Each number is 200 + 40 x the weight over its row's rms, rounded and kept within 0 to 999. Layers, rows and columns count from 0. The size before them is the row's rms in percent of the matrix's.

# v: layer 7 attention value, 192x192, rms 0.184, rows 45-63, columns 0-95
# o: layer 7 attention output (transposed), 192x192, rms 0.182, rows 45-63, columns 0-95
# q: layer 7 attention query, 192x192, rms 0.188, rows 64-80, columns 0-95
# k: layer 7 attention key, 192x192, rms 0.186, rows 64-80, columns 0-95
v45,097,228,203,211,208,174,226,183,192,169,166,120,192,206,177,133,234,239,170,162,110,236,205,215,195,204,204,252,218,158,237,160,199,51,204,197,152,176,235,193,213,266,70,207,167,236,266,97,180,236,183,259,154,185,190,195,229,236,170,313,209,202,161,214,173,253,212,226,256,192,183,227,163,203,257,204,195,239,207,217,233,213,223,164,227,199,252,221,187,250,209,191,138,192,218,191,177
o45,096,129,254,174,281,212,206,180,193,172,188,164,179,217,158,148,209,221,163,192,234,154,245,253,229,162,120,185,254,142,207,189,210,109,196,236,213,219,180,289,232,261,138,222,235,204,278,111,199,228,160,194,208,226,220,185,229,202,182,285,242,147,192,193,211,262,245,236,223,243,254,175,223,194,181,266,209,187,223,191,259,285,226,195,169,237,273,221,242,221,182,184,188,224,235,208,157
v46,097,113,182,200,169,272,201,247,141,225,193,199,236,187,201,170,123,193,224,153,169,283,265,137,191,143,128,182,201,205,310,224,203,224,186,175,263,224,286,143,212,218,163,192,149,180,221,279,215,244,237,245,109,212,215,271,178,207,238,212,224,162,207,250,187,164,230,205,175,145,224,238,171,179,247,115,170,146,212,238,172,198,225,179,277,166,270,141,210,133,176,204,183,213,195,203,281
o46,097,179,220,177,202,239,179,202,204,241,143,168,164,227,121,202,147,162,259,160,129,186,224,76,180,141,105,185,221,185,228,237,143,225,208,243,180,207,241,186,135,174,212,265,207,178,262,221,196,205,267,243,172,179,323,235,200,226,284,288,182,211,195,147,194,234,204,176,212,233,154,232,229,192,184,159,251,116,209,171,146,205,254,233,250,200,193,176,176,156,185,248,160,245,186,223,198
v47,094,185,186,139,192,198,222,197,149,205,242,188,263,153,232,212,206,202,235,148,210,170,197,207,180,255,253,110,178,199,191,290,177,229,206,258,210,220,211,223,137,168,141,254,240,119,178,260,85,248,151,263,152,161,210,257,241,246,167,204,131,256,196,201,309,233,194,155,155,216,211,192,206,225,226,218,196,181,192,208,184,204,183,251,224,187,196,170,111,229,179,174,218,218,148,215,193
o47,099,218,163,133,174,257,228,247,181,218,170,238,252,210,223,237,210,151,219,173,250,199,260,161,219,261,188,152,201,203,126,183,188,149,201,231,188,225,176,234,264,155,155,285,275,244,228,189,195,196,227,153,128,183,187,297,180,163,178,167,183,193,130,162,153,156,185,174,168,125,193,229,232,250,217,202,223,221,172,176,170,236,213,195,201,180,168,157,169,206,176,89,213,167,153,94,198
v48,094,120,203,154,175,268,167,242,199,155,198,146,242,181,150,171,215,237,266,168,159,217,161,181,158,167,214,278,160,197,186,149,157,235,224,183,241,231,282,160,185,205,230,256,190,212,270,229,184,199,140,151,120,172,170,218,216,250,211,137,161,177,188,279,231,137,221,209,208,252,164,222,183,233,141,178,230,184,227,177,214,187,180,188,148,206,214,251,147,271,209,269,225,161,233,207,203
o48,095,199,187,148,171,269,229,208,139,186,260,207,244,137,183,186,196,269,237,220,145,293,170,159,211,177,231,187,153,227,216,188,122,185,269,150,202,260,235,146,198,177,278,199,150,200,233,224,209,147,228,180,156,208,153,218,215,219,263,99,211,143,189,221,234,114,243,176,220,224,201,244,229,227,193,286,215,191,195,177,223,165,164,124,235,238,205,168,199,200,168,126,240,219,224,194,243
v49,094,243,183,204,208,257,227,163,232,285,149,213,190,189,179,233,189,214,254,182,239,177,203,158,258,168,195,149,173,214,203,225,131,216,175,213,233,172,220,193,221,231,172,164,184,208,210,166,208,193,152,294,197,256,210,197,250,153,121,243,199,226,206,223,220,132,176,292,151,163,178,144,170,263,151,183,232,214,144,151,215,176,168,125,238,176,158,156,182,129,173,248,226,203,211,150,194
o49,090,249,185,202,200,250,237,240,234,215,193,190,212,145,173,205,137,182,218,221,220,266,172,180,221,130,233,170,232,226,112,92,186,258,144,189,181,167,206,166,208,147,192,170,199,236,265,173,191,193,157,227,201,193,164,191,276,170,164,183,139,228,267,220,251,194,185,223,217,234,160,166,188,248,240,226,207,299,150,215,183,250,262,167,193,203,218,222,248,149,264,228,199,201,210,195,203
v50,104,109,108,215,239,113,130,179,218,180,218,203,226,274,257,220,131,235,206,161,172,211,210,156,132,245,141,198,225,261,169,208,195,289,268,90,197,157,219,199,106,208,305,186,254,193,221,206,160,164,162,190,164,219,209,207,247,145,270,205,208,219,221,200,211,188,180,130,183,259,164,169,220,185,187,151,150,249,246,151,157,244,251,219,205,188,123,238,189,236,167,111,184,227,221,179,163
o50,103,153,165,230,216,176,182,158,258,154,258,198,197,234,293,176,182,164,200,134,135,240,163,273,199,231,147,127,169,247,123,236,267,258,333,116,160,143,203,157,165,134,235,178,242,213,208,242,224,209,202,187,233,210,251,236,274,179,205,235,194,247,188,224,148,184,165,179,196,180,150,180,165,296,267,172,158,135,278,217,169,155,221,185,247,193,145,258,183,205,154,193,241,230,234,176,234
v51,092,129,195,168,215,219,183,297,234,218,215,188,202,204,146,137,171,182,255,243,152,158,157,180,103,209,126,219,170,165,175,214,143,256,213,264,154,239,159,140,159,174,224,273,193,215,243,260,239,156,177,193,149,197,244,246,249,140,133,146,227,142,267,221,225,252,160,173,158,157,209,183,242,199,166,147,152,171,162,191,224,160,238,221,141,145,206,169,164,191,198,174,196,185,190,187,147
o51,087,172,185,216,165,212,205,276,213,117,259,158,230,186,150,196,210,210,200,180,158,173,137,194,80,189,201,213,215,290,248,148,106,239,192,214,174,211,183,185,151,213,215,239,180,269,261,200,167,145,209,191,100,180,197,226,260,109,217,165,232,194,206,209,185,227,185,189,225,214,263,162,179,161,175,137,198,185,203,192,237,156,269,200,189,152,244,180,190,170,232,230,168,148,228,236,175
v52,094,227,199,193,237,213,187,139,197,216,175,138,171,149,210,248,250,226,239,157,164,250,204,202,173,155,219,203,201,259,233,288,233,152,298,153,206,220,181,180,201,210,231,198,278,210,190,195,169,204,218,194,171,145,232,217,199,157,145,232,216,246,308,197,180,226,180,201,220,231,238,283,249,312,208,168,230,184,195,183,146,182,201,249,247,183,185,235,200,187,135,210,255,179,200,180,189
o52,093,253,228,192,179,169,220,205,240,235,179,197,217,240,211,272,308,238,225,209,147,235,189,199,167,202,183,183,262,266,238,214,188,122,295,190,208,239,205,234,217,187,180,225,223,253,188,289,161,203,234,200,186,186,209,182,91,168,171,239,207,197,197,129,239,153,189,167,228,178,251,249,224,278,179,217,210,239,158,168,89,172,168,246,246,175,275,253,207,140,187,167,257,202,193,191,154
v53,100,196,218,220,216,179,263,193,153,169,173,141,129,312,189,203,263,265,204,230,103,251,156,175,137,171,231,169,228,161,241,203,201,189,233,200,142,186,187,213,156,227,178,186,182,227,196,152,284,223,167,173,245,168,222,123,142,201,213,176,217,222,277,191,151,147,168,211,176,206,219,147,197,258,237,188,289,254,223,224,238,186,235,254,187,193,224,226,167,203,213,242,144,210,210,153,270
o53,110,199,217,188,166,228,280,147,168,238,221,193,225,206,208,237,246,222,226,245,158,178,167,150,171,160,169,219,242,231,219,181,170,249,167,211,149,191,174,291,157,205,227,167,195,165,142,231,202,272,175,177,175,239,203,161,185,231,187,174,255,223,165,185,258,199,213,216,252,186,231,174,264,251,217,194,259,219,257,212,166,118,150,200,175,208,224,242,213,179,165,271,204,231,260,172,234
v54,093,259,172,175,185,251,221,175,169,252,175,217,246,189,295,261,270,243,234,315,217,222,224,179,213,135,206,190,176,213,253,224,209,143,248,174,255,145,249,193,233,167,190,235,133,254,126,160,158,223,175,273,239,238,143,226,244,223,198,239,183,242,189,196,221,264,196,175,266,189,196,235,142,243,166,291,175,192,197,228,178,247,238,195,166,184,147,199,200,199,147,221,220,150,114,242,193
o54,096,205,158,218,185,244,278,204,146,266,217,192,212,156,189,236,338,236,171,190,199,231,144,196,137,207,243,209,194,214,190,169,236,123,240,132,211,169,197,220,202,177,214,268,168,209,154,215,192,247,217,220,225,228,143,215,237,198,228,218,201,213,240,180,171,235,148,171,233,169,213,203,204,245,206,272,181,231,183,165,192,187,175,223,129,200,233,216,214,258,124,110,203,157,185,270,134
v55,088,240,234,238,180,189,209,202,171,198,180,205,193,259,219,281,257,186,186,161,162,152,147,240,131,179,158,248,197,240,247,185,192,178,258,172,202,254,207,247,279,169,217,242,214,195,219,156,180,252,136,206,187,173,206,129,205,255,192,222,234,240,177,171,203,184,203,206,226,181,204,262,115,236,191,220,191,152,187,188,160,209,224,199,195,212,233,297,138,251,188,203,267,225,220,211,193
o55,091,204,258,245,130,176,218,118,210,198,195,230,201,256,177,247,242,216,137,172,133,148,185,244,199,231,213,212,146,284,240,217,179,175,175,166,250,264,130,200,223,195,199,188,220,126,159,155,256,242,226,187,180,175,149,149,246,178,190,252,200,269,202,220,170,251,231,223,195,211,191,260,235,206,226,176,242,181,198,279,166,250,164,180,169,199,193,222,143,196,152,89,236,160,172,256,297
v56,095,205,180,193,244,197,211,222,165,204,280,161,203,148,207,205,119,163,235,135,139,256,173,202,141,191,188,126,132,228,216,161,161,226,197,167,175,216,156,161,133,187,200,188,158,229,257,126,241,161,256,236,201,154,269,191,251,194,246,178,142,262,171,204,203,172,154,167,193,161,175,196,219,208,166,176,268,191,220,205,245,209,213,135,180,201,243,168,160,179,147,182,197,174,248,182,227
o56,093,164,233,161,265,202,261,249,155,258,245,191,298,140,200,237,106,219,175,248,170,212,240,240,160,168,255,175,183,245,214,161,169,239,167,126,185,261,179,123,139,194,254,188,187,183,160,137,192,192,292,200,136,136,212,193,263,174,220,151,211,221,212,176,240,179,186,118,246,193,235,213,175,190,166,251,223,175,232,203,225,233,167,96,192,248,240,159,184,138,155,225,259,253,223,222,240
v57,099,259,241,160,155,236,117,167,291,202,170,246,268,249,208,241,221,173,292,159,263,235,260,206,162,241,147,270,216,262,225,251,220,194,219,175,243,145,173,172,166,133,194,208,196,207,122,193,189,228,148,231,239,170,201,208,207,230,220,195,137,171,214,221,215,259,213,287,166,185,193,204,236,286,201,259,179,183,174,256,164,213,238,187,177,224,212,167,203,247,258,199,205,214,213,156,241
o57,102,242,161,190,180,174,146,191,227,248,205,192,240,276,201,195,195,196,213,229,158,189,163,192,212,248,237,218,182,293,195,298,162,270,234,180,212,133,99,225,170,149,214,165,196,254,81,247,168,237,134,233,196,255,203,202,183,213,223,223,165,165,243,198,193,247,198,147,223,147,206,196,168,278,202,202,188,199,167,192,123,174,187,161,208,230,199,205,212,229,273,192,207,173,192,158,274
v58,106,185,172,161,320,196,154,212,180,174,163,159,194,123,184,179,281,194,195,177,126,259,182,181,218,104,122,137,221,220,158,204,165,156,231,184,238,222,205,180,191,184,192,222,209,171,173,167,182,174,184,172,183,177,211,167,214,199,186,237,320,205,112,228,226,228,232,202,220,162,175,127,149,132,202,193,162,167,167,209,219,156,236,234,195,225,153,165,204,170,121,217,239,171,167,202,164
o58,104,123,145,146,309,154,245,274,189,200,265,159,205,176,180,186,251,157,145,227,143,221,182,247,162,111,176,154,213,167,121,144,176,203,231,280,217,182,161,185,188,206,190,188,160,196,214,148,159,155,111,184,151,180,155,155,194,175,177,206,303,207,193,229,232,219,208,195,186,181,234,228,179,185,181,171,192,171,155,261,215,224,204,202,187,193,188,247,226,168,142,199,228,185,202,265,190
v59,085,256,209,207,222,241,114,193,211,192,238,188,203,214,173,212,147,208,194,236,182,200,160,221,184,230,238,206,114,177,223,177,184,207,157,198,194,350,161,210,209,176,171,196,197,147,217,197,179,210,212,262,257,168,227,161,209,240,204,218,184,150,127,195,139,198,188,183,220,228,219,188,225,233,196,121,165,200,134,211,189,157,230,181,155,170,248,169,224,176,251,222,149,163,187,230,211
o59,092,227,242,226,211,181,158,157,189,292,222,240,241,160,215,150,158,245,171,300,152,156,256,217,176,166,230,95,106,158,233,171,160,238,190,138,218,279,150,163,157,150,194,233,172,200,214,181,219,219,255,253,253,208,244,259,219,284,186,183,181,182,141,170,124,169,201,198,175,239,214,191,218,202,189,223,169,159,232,183,147,150,124,141,173,225,279,131,246,191,245,206,218,216,237,192,197
v60,097,207,164,277,250,157,181,233,212,203,286,251,174,162,219,221,142,174,200,152,112,273,195,151,251,223,134,191,212,193,137,218,249,189,257,209,103,171,175,225,190,240,165,135,233,157,185,198,256,218,244,220,158,195,185,176,126,186,181,144,201,269,269,190,264,189,186,195,230,199,209,167,91,222,240,253,202,273,154,198,201,195,197,228,215,158,194,215,135,244,216,251,129,222,142,245,161
o60,097,238,232,241,238,126,162,233,225,128,226,208,157,235,177,216,133,229,187,155,169,268,243,181,267,210,150,218,177,154,155,219,236,175,263,244,162,211,143,287,177,231,291,205,205,137,165,139,219,236,210,157,136,184,104,204,188,146,219,155,184,200,260,163,201,146,189,226,315,226,190,162,243,260,179,157,223,217,122,159,191,245,236,204,257,262,160,212,151,257,206,256,132,241,194,203,185
v61,107,186,133,228,232,247,222,203,152,200,139,170,117,235,230,230,241,188,204,138,188,241,168,125,191,189,213,192,167,186,189,281,259,154,185,163,199,167,245,176,238,266,129,157,232,198,122,178,217,215,228,263,192,187,203,243,173,165,187,276,142,249,107,266,176,191,228,190,272,165,183,190,160,248,232,189,207,165,268,133,153,196,255,258,257,192,241,204,194,162,193,191,128,187,140,167,184
o61,094,131,208,220,173,230,210,165,218,239,258,196,137,233,149,259,246,236,227,197,187,203,176,109,179,208,196,211,207,247,182,283,253,66,212,163,197,84,162,259,206,182,101,162,241,166,213,205,260,217,243,168,176,213,240,257,185,218,240,283,135,230,189,224,199,254,203,159,171,200,156,198,197,257,188,201,234,178,267,220,179,270,217,158,173,269,179,117,197,224,176,162,181,154,176,143,261
v62,100,222,175,228,211,191,245,105,261,166,212,194,151,224,183,265,142,153,191,289,185,236,142,199,142,219,201,201,243,216,155,240,225,217,211,275,202,151,128,149,252,230,207,185,181,304,171,174,256,237,127,171,241,173,173,212,222,207,208,198,159,202,192,271,143,210,234,188,156,216,228,220,187,264,178,150,227,120,214,204,234,218,219,110,237,179,159,227,222,255,244,185,210,145,232,210,273
o62,108,282,207,186,161,200,230,199,217,129,200,170,179,220,244,226,222,205,198,183,204,210,170,122,191,221,173,215,306,254,277,249,189,212,203,173,229,184,179,220,205,242,212,227,244,290,174,195,202,220,192,257,178,244,159,212,227,225,230,223,244,219,246,222,176,211,226,207,147,201,200,153,242,229,200,170,147,176,254,134,164,240,97,210,197,186,229,181,249,239,230,218,145,110,184,188,152
v63,096,215,273,179,148,161,191,203,166,178,232,189,267,200,239,223,190,249,221,161,185,248,193,284,213,164,208,150,188,182,207,204,209,202,172,163,87,209,195,176,176,210,135,271,225,217,171,195,206,201,213,214,152,174,206,143,149,201,134,230,239,260,151,173,158,186,203,105,186,274,189,152,203,244,153,184,254,173,173,233,180,236,224,218,116,179,250,216,196,186,125,258,221,227,289,163,178
o63,100,251,196,194,213,215,210,213,222,189,147,228,271,169,207,152,205,170,167,213,198,235,181,237,185,229,124,192,177,197,203,179,155,282,140,189,130,187,217,147,109,176,212,164,160,213,211,188,179,195,164,177,135,203,266,172,173,218,163,180,213,207,109,189,160,239,221,246,196,205,164,138,173,147,178,222,164,92,218,176,227,254,164,207,169,182,256,218,265,153,171,247,261,204,244,197,200
q64,097,201,192,160,185,189,227,170,184,119,267,219,288,192,250,272,169,188,111,172,218,258,173,248,145,248,145,240,199,232,218,169,206,210,210,182,219,192,203,194,213,253,168,171,237,189,205,233,95,186,196,174,149,238,227,186,181,177,200,210,205,169,181,176,290,219,212,253,221,167,246,167,207,159,222,212,169,216,260,238,156,200,219,198,171,272,187,158,167,220,196,140,213,124,211,206,158
k64,090,196,222,325,185,153,221,197,162,256,145,298,119,202,245,198,158,180,238,231,184,182,171,146,246,180,211,180,179,206,232,222,256,224,168,207,226,215,239,190,200,193,231,192,186,170,273,233,169,159,131,231,175,212,181,267,184,273,206,218,136,232,186,228,164,171,150,215,182,206,244,230,186,208,212,185,217,122,189,221,203,224,208,131,189,234,234,188,209,168,263,303,197,262,210,274,211
q65,104,235,132,98,169,173,226,221,210,236,250,182,223,219,193,171,214,238,221,203,166,178,203,195,276,191,289,130,160,179,190,272,177,155,179,206,200,242,171,198,265,137,269,76,199,196,176,222,204,245,164,230,218,240,135,157,231,192,180,114,245,155,246,129,191,139,225,237,206,277,146,169,185,214,246,242,192,234,183,145,159,193,271,151,231,205,216,150,196,184,225,248,155,159,218,236,190
k65,094,252,273,213,170,185,222,179,197,188,193,191,225,176,260,247,149,221,142,208,185,181,184,211,176,224,243,241,200,174,240,253,223,201,280,232,152,156,198,185,235,244,145,203,185,255,185,231,162,202,132,232,201,155,237,238,244,197,263,187,201,118,227,253,182,244,121,165,139,239,212,223,217,223,120,237,199,166,124,114,171,243,135,185,221,201,264,192,183,233,186,145,203,178,218,167,179
q66,098,183,192,261,250,263,219,210,202,154,234,177,223,154,187,314,177,177,201,161,234,155,257,175,240,258,159,165,183,247,179,172,293,206,172,239,225,181,164,183,186,246,181,163,205,229,307,216,183,201,116,145,166,301,204,205,213,165,188,188,200,255,166,191,179,215,191,242,208,155,302,200,258,215,176,214,168,304,245,214,160,200,142,240,149,258,223,179,118,150,226,198,222,113,165,246,157
k66,094,214,236,220,82,196,260,171,168,236,158,187,154,154,211,163,156,165,139,195,216,229,200,218,147,211,164,261,249,161,178,174,205,156,175,205,171,134,219,206,234,244,226,192,204,215,179,160,180,184,156,262,177,211,259,236,201,204,182,176,141,174,187,199,211,96,138,169,261,205,209,129,216,215,197,219,221,167,227,152,209,224,177,136,233,210,221,248,269,220,207,216,194,236,161,182,213
q67,106,234,272,280,182,240,201,220,153,167,179,177,205,250,235,180,175,191,135,197,295,249,157,184,151,193,215,229,107,182,155,201,172,179,194,176,179,227,204,187,247,209,209,118,116,197,184,216,154,155,246,216,152,157,214,199,183,206,230,225,205,181,229,189,213,160,180,232,156,195,184,159,179,127,133,142,155,182,184,237,191,240,177,155,201,263,208,266,213,206,187,175,239,204,205,91,159
k67,093,159,225,140,213,310,176,140,260,173,258,256,142,102,194,239,274,207,215,189,245,253,154,228,190,198,120,265,196,190,191,179,176,124,206,151,199,200,213,131,143,169,194,219,255,173,193,183,233,157,190,134,222,218,279,191,156,214,81,222,229,258,131,166,219,167,174,231,240,172,245,231,186,159,195,241,140,215,182,234,179,153,170,215,205,310,224,127,199,241,118,208,227,225,187,249,225
q68,103,257,267,222,230,168,199,183,246,213,124,208,156,277,185,166,194,248,203,166,244,137,211,262,195,168,181,191,148,187,205,223,255,205,225,182,182,173,123,214,247,178,207,164,135,133,211,198,188,242,187,159,232,181,232,162,226,216,239,119,218,153,198,128,247,133,230,237,224,203,209,150,282,229,192,166,155,254,171,200,268,212,269,121,233,306,119,235,130,252,216,136,180,105,159,245,220
k68,097,186,197,146,187,206,211,253,145,241,206,217,261,208,167,107,188,279,197,204,196,202,190,120,195,145,233,182,176,229,202,181,206,183,217,239,217,223,238,182,252,190,172,228,135,143,253,186,217,263,223,181,264,239,212,106,240,159,199,109,233,191,207,213,245,183,204,241,242,301,191,188,193,74,184,177,275,192,210,188,222,219,159,210,191,233,192,177,136,181,247,77,158,204,182,193,172
q69,097,253,265,196,173,194,140,251,120,206,165,181,215,180,215,234,182,178,187,152,220,241,201,231,140,209,239,192,236,174,264,169,175,240,217,228,97,171,190,213,173,196,199,197,212,152,263,259,216,106,150,202,165,241,139,257,187,219,143,235,189,244,173,145,218,223,212,241,117,173,210,223,210,180,180,182,123,181,222,217,190,199,115,239,217,232,223,198,206,252,233,177,247,174,176,208,193
k69,100,185,215,245,176,275,222,194,105,201,222,179,157,180,145,203,163,199,197,223,200,196,203,237,201,220,184,183,189,260,158,162,210,229,174,214,192,234,191,242,272,251,192,231,196,190,282,324,205,187,211,227,267,230,190,138,148,224,164,283,210,193,238,220,210,145,195,192,177,253,205,200,199,227,203,185,199,187,206,184,307,214,186,211,134,173,258,172,172,127,139,164,221,230,204,179,123
q70,105,287,205,142,218,175,289,144,192,207,210,211,238,232,294,206,219,181,234,271,165,142,109,204,117,233,216,244,238,224,212,124,242,157,210,213,162,121,238,143,215,197,242,207,178,263,169,203,204,226,177,252,166,226,253,208,275,241,183,254,247,218,142,184,226,174,305,181,184,170,244,206,165,219,269,216,180,242,165,153,185,131,115,153,158,170,249,257,135,156,217,216,178,247,161,255,214
k70,093,214,171,141,237,204,170,264,211,150,197,151,151,193,232,107,194,262,239,212,176,230,129,180,230,221,160,209,227,183,285,135,275,122,207,256,214,219,203,178,203,221,157,189,206,152,172,263,217,265,204,246,280,226,208,223,180,185,156,261,218,210,168,252,224,205,203,212,280,183,156,185,182,239,192,125,195,216,268,141,232,181,281,195,170,205,167,210,219,206,225,156,190,223,192,197,269
q71,113,255,115,176,151,250,231,200,186,159,139,197,198,202,152,172,125,177,261,207,192,197,149,136,196,256,204,177,222,222,143,268,184,192,160,125,178,173,153,252,221,245,216,233,201,143,165,232,206,136,144,221,212,117,247,266,196,204,223,179,225,230,196,159,189,245,235,191,110,176,197,197,229,201,220,137,145,184,197,227,182,164,203,209,144,240,256,249,220,186,151,217,146,205,192,148,150
k71,110,180,172,273,144,226,259,191,174,219,170,171,143,234,191,221,175,247,242,248,210,189,184,283,222,223,191,239,252,275,189,182,156,213,217,189,228,252,220,224,261,221,207,259,208,268,203,241,224,211,215,166,237,184,207,225,250,171,165,260,148,156,217,188,195,176,181,216,236,152,216,219,255,236,196,127,182,177,214,201,234,172,158,147,197,217,224,172,190,213,209,221,201,248,236,216,199
q72,096,171,182,189,207,255,188,184,209,242,234,247,154,195,239,202,157,195,261,204,238,161,192,168,212,193,160,192,176,214,209,247,208,93,196,210,195,235,194,166,214,186,136,182,245,189,247,217,240,232,213,229,202,161,214,229,206,146,249,179,221,216,143,207,107,95,249,144,186,126,194,199,211,332,199,241,217,275,221,209,182,179,215,242,227,198,179,223,144,233,210,211,218,229,175,272,188
k72,095,270,193,155,211,179,168,219,223,229,222,200,191,192,195,197,112,149,166,277,170,151,230,127,193,258,208,180,155,208,269,230,219,151,265,181,184,184,220,203,144,258,231,273,197,259,153,182,282,196,216,209,228,189,227,195,163,135,268,227,147,230,245,222,109,161,252,248,118,169,175,227,250,241,228,263,192,208,130,202,176,144,162,181,188,224,168,203,290,191,80,186,137,155,202,170,159
q73,110,229,209,213,109,261,187,190,136,248,229,154,201,248,200,181,264,275,153,187,196,157,188,177,105,113,199,178,231,218,176,201,224,147,235,164,212,198,233,217,142,277,226,174,209,296,206,253,125,209,194,195,230,188,218,257,217,276,165,223,198,231,218,244,199,210,196,200,266,148,252,217,241,225,251,229,192,171,215,249,160,212,142,221,131,201,205,177,202,282,224,191,230,209,187,163,249
k73,099,234,172,238,197,200,206,159,214,229,199,114,236,164,205,206,238,181,239,215,250,130,162,144,222,179,114,237,128,231,187,185,165,213,160,201,228,260,219,242,197,228,177,150,223,162,234,209,237,201,265,196,254,228,163,244,277,201,206,142,152,189,235,212,206,233,208,322,253,266,252,264,175,229,235,231,220,182,212,144,201,244,187,206,176,209,224,217,130,260,163,197,128,147,151,103,259
q74,112,253,215,189,155,317,140,291,135,127,238,237,133,237,224,194,141,198,247,196,252,176,192,260,201,134,231,186,136,163,173,247,215,186,197,139,187,225,189,227,186,230,250,183,192,210,260,166,167,182,220,186,252,194,217,208,169,201,223,164,208,152,281,262,242,176,193,174,270,230,161,200,188,141,187,166,240,193,157,169,171,237,212,166,238,239,170,134,233,188,147,185,166,201,193,89,219
k74,123,208,170,213,102,327,199,172,197,199,148,219,147,160,181,216,207,198,180,184,212,235,162,150,129,208,146,198,216,185,251,220,168,170,184,146,181,108,161,210,180,234,162,259,215,228,234,258,199,146,245,211,262,134,188,280,181,195,189,202,224,173,220,182,221,185,161,167,219,165,181,193,227,256,182,158,217,130,227,214,152,158,201,162,156,171,168,210,288,197,162,126,153,305,192,224,179
q75,106,196,222,204,150,252,280,180,179,236,98,137,205,268,213,211,203,214,164,235,241,239,272,205,182,223,258,234,207,238,223,284,164,215,200,187,168,155,207,271,259,175,154,173,272,235,209,250,223,289,259,193,218,220,186,171,181,172,165,192,216,161,136,204,223,148,149,248,292,204,171,198,190,192,167,174,273,204,273,219,147,148,220,226,199,197,225,209,190,161,227,132,123,183,217,261,201
k75,096,286,238,219,184,212,182,115,172,212,115,197,190,210,162,260,167,172,211,260,228,252,238,216,227,169,187,192,195,169,202,256,107,201,146,157,205,225,167,251,224,177,136,184,217,193,130,230,258,227,150,230,216,167,140,179,129,233,136,248,170,158,183,200,261,184,220,189,188,198,206,193,178,200,213,222,193,235,191,166,193,202,217,280,156,158,214,163,191,116,206,162,123,209,292,246,196
q76,109,196,214,185,186,168,237,207,203,241,166,166,180,150,216,186,223,149,212,178,181,137,186,262,123,223,219,206,204,226,181,193,181,263,198,197,210,286,212,144,197,196,202,232,158,239,209,194,220,171,207,169,146,162,232,272,208,210,178,195,190,217,215,184,81,168,277,195,232,233,146,207,186,257,147,83,197,193,246,173,205,178,184,197,138,128,173,221,271,210,220,223,199,235,154,273,119
k76,104,196,237,240,227,230,202,259,205,191,220,213,129,207,215,179,166,278,263,178,244,190,253,189,130,180,206,215,166,216,126,200,195,191,164,134,164,215,232,283,162,214,260,189,122,261,186,154,172,167,197,195,130,136,201,223,212,199,188,235,229,182,257,236,138,193,259,192,233,212,271,184,130,189,192,115,220,148,199,177,167,201,180,178,128,173,222,196,225,210,248,167,180,254,228,187,143
q77,108,240,220,241,151,193,139,171,229,219,237,177,178,260,165,150,183,95,189,170,192,110,184,209,281,181,200,159,163,173,214,188,154,177,211,121,174,177,219,209,181,160,161,207,227,249,230,155,143,184,151,244,218,276,209,183,189,207,196,216,210,227,208,161,196,248,241,210,283,231,190,179,205,145,230,138,165,249,191,203,194,176,217,206,146,270,105,216,185,212,242,219,107,255,232,188,171
k77,104,184,208,136,190,161,86,198,229,227,192,160,185,219,215,189,291,159,208,255,246,181,214,273,186,101,191,243,200,148,270,150,193,208,223,244,205,261,161,243,166,177,210,151,202,230,249,211,219,237,159,264,238,136,193,217,195,206,239,236,266,234,184,229,197,233,205,121,243,168,179,278,154,228,157,158,211,237,237,220,250,220,164,187,196,249,205,186,266,257,178,216,190,216,189,108,241
q78,111,220,212,179,196,168,205,196,206,189,206,214,228,165,170,220,257,193,146,165,139,205,207,280,194,197,222,230,196,125,207,204,225,230,175,210,186,125,162,242,204,122,209,227,172,209,202,205,255,281,214,215,207,196,172,206,210,217,236,131,123,187,127,189,279,213,184,177,143,272,197,197,180,289,261,268,218,258,118,235,122,218,128,247,277,225,110,219,147,151,225,201,226,237,289,162,178
k78,105,141,190,224,191,203,183,275,190,165,165,232,201,163,198,287,248,114,230,167,206,229,176,203,191,205,139,228,300,149,227,225,247,200,270,163,208,248,273,185,167,192,203,238,219,237,234,110,220,182,202,249,229,272,269,179,177,246,187,184,187,180,253,242,211,194,138,238,185,267,241,224,173,181,200,259,265,235,131,176,173,159,220,215,195,201,174,163,185,120,222,203,186,195,218,197,221
q79,102,240,231,225,153,193,261,269,173,227,183,204,247,246,222,180,218,216,218,172,200,172,185,179,241,268,232,200,208,186,209,212,212,214,215,207,150,243,190,156,173,172,202,152,148,148,169,180,191,211,177,185,217,201,229,151,217,190,156,239,213,274,179,239,183,239,231,201,221,209,259,163,190,254,231,182,170,247,233,145,168,202,223,125,189,163,201,175,168,181,165,200,192,201,164,186,141
k79,102,230,272,164,213,227,149,166,177,219,155,220,235,175,247,223,173,236,146,216,196,174,145,188,226,243,200,202,222,186,208,178,196,196,181,136,60,158,207,242,226,184,211,134,241,229,178,194,147,208,118,135,235,197,197,174,192,231,199,220,196,173,198,281,200,225,263,141,210,282,262,179,230,255,237,231,203,178,129,262,210,265,193,172,221,172,165,167,174,206,208,242,187,123,156,143,124
q80,102,155,203,182,256,264,268,62,185,163,158,268,279,229,151,231,142,191,172,235,219,199,144,225,264,256,172,193,260,251,236,212,248,227,254,229,223,188,227,209,145,155,168,139,271,166,182,194,144,181,248,127,215,187,260,166,166,253,129,219,244,168,207,176,198,164,291,178,166,197,156,258,195,161,195,191,180,154,178,235,182,180,116,233,129,177,216,139,266,171,141,181,189,156,202,262,235
k80,099,180,233,153,258,225,266,170,292,250,201,251,130,189,129,174,193,165,216,201,164,313,222,186,199,257,132,110,223,163,256,164,210,250,180,141,182,239,178,246,180,194,188,128,203,168,201,220,207,160,165,189,184,173,182,186,270,231,135,235,206,216,224,182,177,180,154,233,178,159,175,172,196,163,229,206,171,139,187,232,191,193,246,75,169,160,173,251,228,168,235,154,144,241,189,248,263